Each number is 128 + 32 x the weight over the matrix's rms, rounded and kept within 0 to 255. Layers, rows and columns count from 0. Numbers have three digits each.

# o: layer 12 attention output (transposed), 160x160, rms 0.597, rows 55-63, columns 120-159
# v: layer 12 attention value, 160x160, rms 0.195, rows 56-63, columns 120-159
# q: layer 12 attention query, 160x160, rms 0.163, rows 64-85, columns 120-159
# k: layer 12 attention key, 160x160, rms 0.171, rows 64-84, columns 120-159
o55:154131139144096143111088124136115173090151133142169173079113150117133135065162118113092159093118190193142104095128103120
v56:128099115104177143124132090129119087121156102109130115154137141165169114221124125117119140114105100119132093158116100133
o56:227137124162135137105106083113155182091119163094090182108126077088094114193147167100180155122130128142102150154076151172
v57:128158142087136140121116110114168120103155070123107106114156145135130141111158122112144105063099106154123193170174142206
o57:158107132142120132127149151177112146132160155084146102131104143152122111163080167104101101144137064109169071086148140082
v58:147119143086118169181123117097147133134117138125141096140104143155179095151177118126127102114113147118106153100102122156
o58:134146174079143107135209143103138176162174095161109153105083132081115139184109109106128165147099102130136170170128113091
v59:120161120087102155152088091164100107122102165125173139172175095142160110142094132149113161164099112145146108177095069143
o59:180102137151170082123122124087096097136179130146120153115122136107140134159148125133119127100134158090106129110094103105
v60:115180126135131152152179168091126157124159124106108129149099124137126114160094123102112138104103119112132177091085119171
o60:058081155152153111153096105076131121137103106132125117134144102121127095144115169129149091176137126155117164157162082035
v61:128153116138147147101125141139062157099085070120063135106157146129176141164086182148143169084051156176216168166203109168
o61:141143165109111113102148108140104116161154146180155165107119125137113073205139117141117144141150100095163100130083137064
v62:121125145159128140119148113110131087169116168137168098106124129124147158090159116167126083154131161110186131134143147147
o62:117103193117115107153092135106167183082110118118128092126102185168147162104170126118165166104086110133102150125157114127
v63:086128142166080167108119157067169100084185159128135128085094135092124172092073154121163115175108169099158108127105172156
o63:134097118096205114139180110182137120102139128165176144108137140137103151172165145142113094116109071144120146099136020167
q64:173117145122112087168108124112096103150121094113141119147177145126160069176129070100133166128111121126119131157157171128
k64:141149131194132084148133136161150140117140154118132111164086164112175110147135098129119119104108122141107132094109119120
q65:130139132103112132112157151114127116098138117138107134133136117134136159156131151125108118124127103120128127132137136164
k65:131134105152117133124125102123138154132108111123139099149137169129144130130128129137110127094115149133099114144127161152
q66:134080123118142135156147132145117155127112100101159118113101150140083140096141156094100121105109122145131155150140138127
k66:127126157171140130142104118095148099148143148150103107107077093140130129159140112147127132146129126129147099122151133107
q67:158104127136097148153120143132125095121139135092128075145148162137128088154125094102132134149137125122135087189122166125
k67:106143135154112127173152153159171136143085160120141114119126122118156113111135111103121132128132150085105120096101123114
q68:148051118110106135173128139131079133131161130112181129119116170151090113140152120107092136109120163161118129158172142101
k68:108149102148136106171047080114170129167098126091160140109096144153113135126146122145135113123130105149117134118117109112
q69:093160126146112095073139084133156129147130155121105148150127140107133078155102161139158132164130097087159119119115109125
k69:181129069113147186125160117169157149092159123103088164115167133158108140136145098106175151028133155153141171119169095140
q70:172132142126132094106138121099146122113151093124070096151149094140138118081097189181184139148110126081128147128127144172
k70:171123072127132103155156143152153115099123160163107188162124162105194139111133078125124134055131131118128133139106111161
q71:123086101122144148138148087117149102139116082125123137157134099167116106165148118153129132128103146139113110083106121165
k71:143204198097150130142120169037094067134152104120187076092125112178107135147130112103118117183119086139105061135132131066
q72:113151097128150116102177124158163133074106128103128170118139105087126112177140147133131087130104118095135107109129147145
k72:117129159149118120073149165069102093117115092117174126063099101144124121093146145142086123129117137102124103122103123109
q73:118129098121082152113136115154145094148088154130180173091127170086093122164138093156073072070148147183116107136136144123
k73:117161162123114142086147163099098083110130151171099130080116100143123142198098129122123106144133071108113127126143102109
q74:091126145114124096129136155175150130146123120112101144122144089133160098139171084164137111111103105142116106113149089153
k74:134174161178169188134113132133136135177093092129194120083102139154078125159089095130178091109143082155079131131114127137
q75:100108140120128123139135148118124140119167123186135064131127181156160103157145071140117167110106152142125140094151101156
k75:109099136103172137098104086113121132150093090150146111167109116149135106132171133116100151140092169133127153100163165104
q76:110091137129080165132082119196142123090132123106135097158156186161152165110140116143135142107115127110196139155128119116
k76:093135161142145134161145110160116147169105142148127153140112117119108159081152113080115132088128196122111118098108189089
q77:164097110086139166129127110155156101089074133103183102145146124146107189100165124144143131115148093141136169105119136138
k77:138152100109203099087139149168118132133144171124108164160100054121101072117165135148118119177135148090123137126119156114
q78:118164135092112131148112174112104113141174088082118109142122119179134128128148111130098121174116178075128104132145152144
k78:107134067173127154117165117159143151111092112178089159150145113105157136106130128137127167079127115161167149116157118157
q79:102174149141108140097130131156170134107094115122110129113097146117084142204112071157111133107147124173141114129085144123
k79:090130140159132098105125086067133136181105123115134095127140098136140121131130183098155109168086145130122143144150148098
q80:144109179162109093184120098096183106160137106111152136144075157101136148093115108153116105128153113145073144134154137123
k80:113150110137140138119181140148105117125129156160128108139150124141157090154066130117124136112107153125158152138110118129
q81:144139166152101139136098161155150177166110101088145141135144156150080131122122136124120139130133088101117172131123123130
k81:130093125125114106104149115155097079149100109138146143159118150109159172093135096144127146100080158175182110115125157134
q82:153172146156065170134157118131123115107136160179135110159063106092170106176100120134133114149113098126129114105153093133
k82:110154127126103152114103097109130120106173145105128106120114134133125136158119133152116137122100122124124133124165134135
q83:175147098105129117142142128156092170098131148088172196126149107144093076141132080109123141103157148137141124098143124168
k83:128072127128133146132110120128123116125122119145086120066117082085152148145170090161131132174103107107172096137122127095
q84:124095133127082107179127146126131112153149123097106138137122171097151159090143121161121108114110157153135154098077077105
k84:076152154152125058094121141147143119076095063174129123129088177166128117162130147111171099163144117109135138151114118102
q85:175089138150099128141108151106157171132131123075165067080157132141156126132131100126171166128191128112094081125119142167